Each number is 128 + 24 x the weight over its row's rms, rounded and kept within 0 to 255. Layers, rows and columns count from 0. Numbers have three digits each. The size before them is the row's rms in percent of the matrix's.

# layer 2 MLP up, 704x256, rms 0.138, rows 397-405, columns 0-255
099:143141139130151120119131139133158154184119157107136137126127113136077133160093194147152077154139131152128152162171139158123105139138151160099144117121137123154146108089144152127165155108094120120190176120144109129116138114123112114161182145140112118114095134095116115160082127130134142127061115146106127108116120150130116089152112143128126121106149098119134147133113104155103138094153130081183167153105154140126086144105135090097129133103142101116115105119131120138114119148132121151077166152151126171121097110121145158112094110132138123114167147147136167138090144150090085086114170091136112135109109141151138115102113093091146076127113137104092155126162159155142129160080132129107116085164132138154105103122116112141128117129128076148150152135117091137121148107132113
092:131151098094123086144140145090109127124109109140115104148118111132159195093168138118185156122138128142111180179113084165142117129155125108134133162137150127152093131127141136134123155129138157126151109139115126112139124159134081155147106130124136176170110121105133144141140060097139142166117113092158086089107155114120151141128111117120155089140150137137098125141145180131106114085126100130140114084108081127098150141136160146127146125134136170117085129132161132112136102095133112123110138150164106118168110096068115113112155107159092136141137129148094126132117120150135101131169151091117150094140113135133126068076126110099160092146116112163117132133133159068137131162128117124114107099138145134170117124136117121121142130127118131207138138109140119121127087155121100
111:111144139175128166141153137106143100075111169152126055087132088161127138119136092156113146126124106097156090110174102159176142111091123158103110118152126112135124129081136155109118141177098118144104149102201128135158141103129133123148154142135105118099111139112130144158107091115179116164121148138115107139128104137138133132111170101103135129182169094110097105101102183127101122140130146105106170148169117090125119115162127120177117133124084173123122159100133150165082126140099112135122182134137125141116113169182122128137134134133158154119147153091130125092131096139124129110131123130144128118121108092120125094131115140149142122120114122149157114141146119140095145069141141136109096155118112128137117115134102123122108170084123128093139114111116164151154098116109120
095:125147114148099103124096161104129146167121083141145125164096106129172131119117138143103105163112130130088156149130154119122136131123204156128128114126151111156101152164120119118081095116144078132128136148110113088124088172126134141144117168142087100098135114142074104150102159182128149122127113150139131098169149129165154130140115162120151119135151146127150164130117109121146158039105138097126108153089119115154148110131124127108114108131131124093145137112152050100101140120097066145143112111144109150132131161147108112153122139123124109117142176135109162164141113109111102163117116134137079143084107119120106156134130131124118154072091107138153139089128136110126159158096128116112114150125175134100155148154123136127109102145122142088129162153131166113122129125143140
098:097082144132121138116141133069167138140135108152164111110122107133092107131139169130136098109141143153126132115121144148085117147136162153128135099147124118139165131140090135160107148084129118126150127131111119226156098150121145140117149170152096137135141132105165143152160164106092113138120182129092098184132115152110124147132125155109138185142132090149087151132126117125136158162108136097120131107103094108134131076116161114161115115108128124129129158162132087120165139148127124143125104136133094113125137125117084132114141157140125159152112124156103129073147142087134161162079142128106171099133105129161147158132123150084137103121100164128109143140131107102141113125130130103091141144065092146142149118141170119116099136139057142158160112124119136132156143146107115
102:128064142123127127146113125098140103136103139107130139130123135168137097136111160130136093118105103131100118132146134157139169084108073132088153114144119083093117171078156082118130123159082098133115085113130149094134146144140152147157092123091138099145086120134139104200111118127100148120152146112162164158118088166118110122152134091114106151141130101119159103135131116130137139113082169106119085170156108153080158164135168125120156150132135147124120117112133120098160140098117168170137121141149127097103147142126102133155128111104133125121137092148176155138132091102159100111096127148134098124135181117147096122133135133114118127146156222104129131118109142105123128126100172112106149101112134130120146136129141130140130125124153128111137167086158097153144157137104134
112:119058086118145145122102133160175099133135126136131104114118130107135103170128115147192122124127164145144078152169144196124156112136091102103126135128105110097135128115106138131116145137091145151132135148162118117098078136157143108109123108124134151141136128119120149117169139160103111121122109144180094157131155130118119145149140123178130117082111122108150184072086134130078145116163111155101160136159124150102111153120144096164121134157137122163071108100130175183078161141155100141105167148121126146091132099135151123143147119132126146131180134157137144133125112118136178121127139126117113108114129120109142119131110118105111115158123129121131122101148123131150142156099166159147100115133099146084137168079111096133134127134087092106115135130084113086130143118134144
097:095114161113100152093151155137131139158158182118099141130158126128136141134152098103119141122134133087138095060128140155171133125145096129145118142142123123092096148128114131162162116186141144115146151133121120140163094159125134149150152148199129153140148133159134144107116174117087151114133111166115106141182123140174131134161141143116134140126103132131163146169106145148138163088124164153094104128146136124087105129149123108091166106121119151137129191141157096121112050095136124149140128110136148104106102086107124143140107118129115150163122161157127109118155131163112115152164127102164118163143169141129129094106103098101101145133117088161109124113133113136068110116107118112134115134106136095154105160125134127101133169067118130155146125109158131151125126142094128
106:144125111091134118076099139146116164163046103124135162125130126154141134122139163098121095174124105125126140149141139143155137113172201155143125148106106164113145111129102117154105162105156168131123093167135134133146120173118125127164102132121110165160068103155115114115157125158136137161089122110176131109146171133112124154148101078120094125124131165138104113100134143122120155132124146109090115128114146137115118140091105108180112119115126129078142137132110170144119144108129132098141111085135149134131114121133109104127104121114130171144116157132088153154135105123153177128177134142139183197140125131103111150104129143098109162131149124124136144140137141150140079170149122143126117124122096106181165111149121163135148148100147130097123132120129125142118076134084111
# layer 2 MLP down (transposed), 704x256, rms 0.124, rows 397-405, columns 0-255
101:144135110115149147125151145193152123167139127146160140108118147123104113153131178147129116160151122130112114156139117141142104120160119159107121165119128151170153111135087140152152161113156162165153141149133127137116136122148138131164130129187106115163114166128110132098147149104161150152097152127121128132144134055135116157142110131126144084113118149126123171115123138128115137107123115098151160099117142111136123137137139123117139150130120061118104171162126114128130106119150140163089174109167132140137124150098142125124151114181144023136174159114130113154136146090084119105149128135148141201159149102147126144102121125147071087119166123091147140136130164118169146141136117124139146116129145127106082130133097148102122131115145119160123126086139118132110099077133106
094:137126147101110143115171094129130183096168099097095109125120157074111132103120098164134170147121106087144141152134146106100127137093116132121094078116141144139183115207110145117141102154091146148089117142158124123157154078124106165162096118122132079127083137137133133128138161163117094100159177145127127116146143116104111123102142135084113118175130143110154151118115143133168082150118087119141153160153119146081110142142153134108150128102112130100134145137100140154122100121126133136081135105101136130139110161146118088143132105157143107131169116118141150181126106108108155141122143117083131102142105147149130138115113101132111140128127121142141157129170159122110140145176136093157100124120090126173124142129105124147129122086127118108137143158083089139122174160137145
099:141140190113134116158113158152117165136115141134167128101096134098096147137092105105103204123093101067136148135119112157112099141136114132161086103154112113130133127112144151134107162120127113135138132104119108107095089119139118142154126128147127110081185137120097136113137119146124116135150108109143063152097100118090108157159145127082113140127140135135112125088173161120112109100146137183172126096120123097161155141077140127142099151149154160103084159155112141143104156115111138114115124111149156129139100113108120115151133130117079121159150126121147146095165177085120130124137146132136104126089118094141152140143156124127149135146147158145130147143146122144165126082185159142140133178154135115172141120137138139174084120129150094118132143144103144112128155093162145
101:110163130159107086138101134138091127159136147147114106144150114120109185133090116082148112149146143133145100128191086143134208117107144138133143109135139126168085128143161086108109108150147172120124135150138139106084169129157112124142104135113123127122124088135116143150102148133096151100152160104126126155084097111128145092139100093151148112096117143143125124123115156145140201140117134083101135105104169102091157160171134106147114141186082160107093127141114128125095118095086134134113112124123125120101136116126109143108154144135133149114115124110115115149146169139144114108095104104132105127101152113147119168111149139128140179138169114142114115095129113111124105188143148124097118118109144136112121100122127129149097156103157106167101160119127115142094102099190127
099:158144137117116148157157117104146103146085101138121127087122101137131108100120146147142164117140126158147118141181125148141117093104143107116112132182120146121116142156137159114107108165133121119092138115101151146136104101152147138146142136128118105158162146114147105175144156148120140154153138137167103124124107110138145133118133098138107149132103104126166130093137106132102151129169159151119129064138128169111115136173140150170116205118137151145155117156147131130128111114104122142198133105133169136083125125077099142134114119077128094098185125122133072141163123085131143089159119089140082131126138108102117146142134118121165086116126062110112161113137111148169136111121154140110149120128116120127103116091128147123114067114144115157179165151123149128141135116126172
103:054109075168123153119130075072108124148103153127149115156086159113149171124144085134135130098098112128106114142122147114173120092140133121131096135123148071155105113102170131104123121138157154082121183130124150116122129096131116123139119139117101147145117145140101107105143122170083112065120103146152143133163125162102148117145089179092141114154112070098125103119095159128161125115134118114147104118127155120101149096156139125133106129111108157100101123100103176128144134102142122098137145140112175097122135140145132125146157167136127119130127119153101115152131096147119149149142086103135120130145096111125116134112106118086155103107151085113153128094120145122131096160139096163104119136078125137085136079124159114126105130163122155102120092105175117145139147124129137
114:183078154141123118137134155103123130090106130171176106087140113136137116125144148125167162151113120127078092142136163117122094079143089101107112133123096150094112085159126132140126116093106138124155134100118106138151129142162143118128121111096120126129121082140142123118159142101120126151150087119127155110104130127166151121122141094141126164142127130117126140092146158160128124074160111119108112095117107165122129166124101132155128178152150099137110121115100149155159179128156148075115105129164117134136132112151152155130121121151155089161179085126131119130095134107111135135149116102079115085086133140104096119108126143134119088110141076141102130136130099104123132158143109082149086111107124100132173109088154090130140133115096063110147095143145090145109134124145167
102:131102132132140164093101107135114064119106107101200152107138126163129121125125119181149137102131143124131126110091159151152144095114121118112141142132134139138170136197105133106120123100138123163137145108154161145108118130145115078129122100137140135126116103117121150094150078137145132164147112131135136101121134167133136118156182153114145134142113127118154152151097137104106105103124122198156160165104179123141107128184157173114101116067155111108128093115133132155127105142112136104139072137115152118129122140100124121129149101129103151129120153121086065111183114153114148089108098147152069120140142135144115127086135119143144111113104136125109123146109182098150143135104116139106150137105150155119164104129153127061138126096170130133121144162125113138155101129133128
102:102134127191164099094120107183151154086159171140147177113132124161104136134109164127118100135124153137178127149184141132145107144136131110100162159128103148087097148115120120135082150133133150063113117138144094111167140165132137139144135111122115106138075172161090112146141143130158123127122143155121092131095086133106156154149151114106122117134107154094147132106139141142115138140111161153132079126144133096117151092091088140137150096128153131138125112169139141154107124102159137124074140123144122112134145133106120109108127098090157111146164154102125087107134128137130141166121132086134137125122118156142122092159131118081136106131132187136108161161112166094117138135127146104126110098095129147143174102122101158121158130126154118080108114139171135164124112165104095
# layer 2 MLP gate, 704x256, rms 0.137, rows 398-405, columns 0-255
090:142133114110115120152123112161086149180186124105160104089107136151145165127154182085163103115154090129124174120160125134125105132128138128138112115146164103113129167137131130141149130135149138154110122104123121130128097110142102168159120114096141161120168137142100102130100143139139113113134141098145143135102065149138101126087084134114126109137165131131088112130123164166123129110154098116132111093112115130129136141126166138122134112123128180122109155073135123139080120159142098135124135140133099130118112136099128115174172110174145147137117142108132136176166118143121103151108128138148083119118110143118125132096131127142138148123158119182174154138094137111117121179142162135132160144137081093211096112132123106129165169110108177175104123132160120131139115114073126
105:157092101116136076103134093152122138175110124121145206132115168125109126144129124151122134104160122118090146189115159135148114152130122104103158158118097096139149109144122059126062081149142119095129134126122110147121119119122109124149160175119136134144138178139164094160124130164154106118133139137084126114131130136112116126142113160143119145097128102091103143122152151148104149149134135129137106095113120146130159099159127068083116100133131089146115169152128146112154124131145167116126102114103106134118145154115142139123145179106122151141113091132086126137135165087126100141118150088104103146138139128159086160102144100143110131146176125130108136132156138151112120152104111124167148113148168127146102133112160105148134131140115169145085161173123068132134121153174117
090:126126113129148103133124161107141149122118125127110091131114099151145125134049144133132114119123093104155136078105108107153112114106202157104134096137150137173121141163109082108160101096148124148099142129094171112080126144108123185132151108117111118127151148108101119123138167171103165137099120115106094106121128205138118140122152114146150131116147146121146146113110164104162154112106142095113137154098139136129171102136145108117125180118148098134113139099162086140099172103104102132126134123137122117160137152146099136086119142125181129086113151149127141114130139162119164135118109110157055117143155132105098155155112122148124155062098107159132113137115147139145113096106156138130099107178162126121159126086098128148088125138112151130117143125135152135132115116130141
095:142093155130111126127135135149126109078104144169112119136111130076096123122154146144103100121175102138104131123117140178130148123141139125160134130126144068146110118118113138153102144092153094128100139146146191135157124108127108125142091107102115122143090155156124128100153107149103143129116172132117127154088123138099146123108150166127156155136094093102132151158104131120134118136132133082158108100124129115109160096153096128171139138138123126144154149092141108077123107160145128072120106141116093139113187109175120183138149085112101094139154123135165140161142149141127158095126127096102127141123087120125095131106125161141112139155099147137133115136128136162111091113108150129052134096128096150192106111128130082076131151137099114139157097109106127104146125120081138
097:156160131073116087147107146089111131116084119122122115153131137090164090129112142150115119129097102121116132133123115129097110154122169107181104171108146159103187096173142157128111094156122109097118119107159098130135124140099120082164132106122139129098142115129170150136095123162161122100129142164136087098158138143127137141082114127127169114119139152145138119141078108112150148112151130108105131145100105151122142077125093126080097187131125111143133117161139128092116140111142129131118168113155165116206120154141120127107150063124127098097136122130115073131109132120126137117098135091151167153106098124120092146139142133117147146152160091135118099106105149139161142120170089107137150139111146130163112089142084110137126124103168115098131162114153115120132140148104130
105:115179116110138114141159096104152157145111098112123154105156102089119136132144145094125111108129104088127090134120106122075090101127145201151184149120140120115113146129116098121110095151121123094137086082161146143125183134157124132111090195121137111135166094147127122151061110081139109126172125139128142121170092105133106098127078137143112123169126120159113123160126126111099111112128134150156160146165122101162177115102115136104115113099118159106119118168130165117146101134135091124164091132137117160138133145101086123077133135099140133144111130136147134125087104115112111123125160125119163168160134141179091130125162158108179129134121129119109121116126106170145145128136108122134123124114129122153120110135158104148140143101137139149121124177151132152152163119143087
104:116155113113137129195089111143150114085114078149129104111133123127149148148107096085139087149122104148154144091160107120109137146131105149138154092118147137117111108138150098105129116068168100145134137106146132131134123165115145153097158138128091148142147142101123097147124101087127153145115123138133109134115116102156148089198097133127110125128138120127110138107156142117120176160147148136109165120187149136126127144127104109124129178123136125071140137088133116127122142117158147110116097147138126147122161109130117150136058154124118145142143125138187145126119121122120148110125162080118122145109111112107140137125110167170131152157117080125127134127160118164144114166132087167162102119158120162071102158128112217124140127171141125148148084126128122088148126135139145
111:102145144148150094114141148124094143118171129112127109155136089081130111138136110149149136118137150145107099097125161126099150137093100121131117135126110145084143142115159078085094117108174089153135111119111116158161153102089118105094115134114149115130181120098081147169140125107145110098171087147087111143122144093093160122128121157133165136112120111142118118120144104147151151156152140136124147135178126175135153154147117150106108146113105152130090126157146104147145146148140130113122179127130093143143132131097161118164144094147185116161154127152092113117111113135119165123160111128130111121115110118134146125113127161114106153078118124143178088096167127164179146148114085118109108143100139103127147146171087093117141092115097118169122129147087104113150181106129103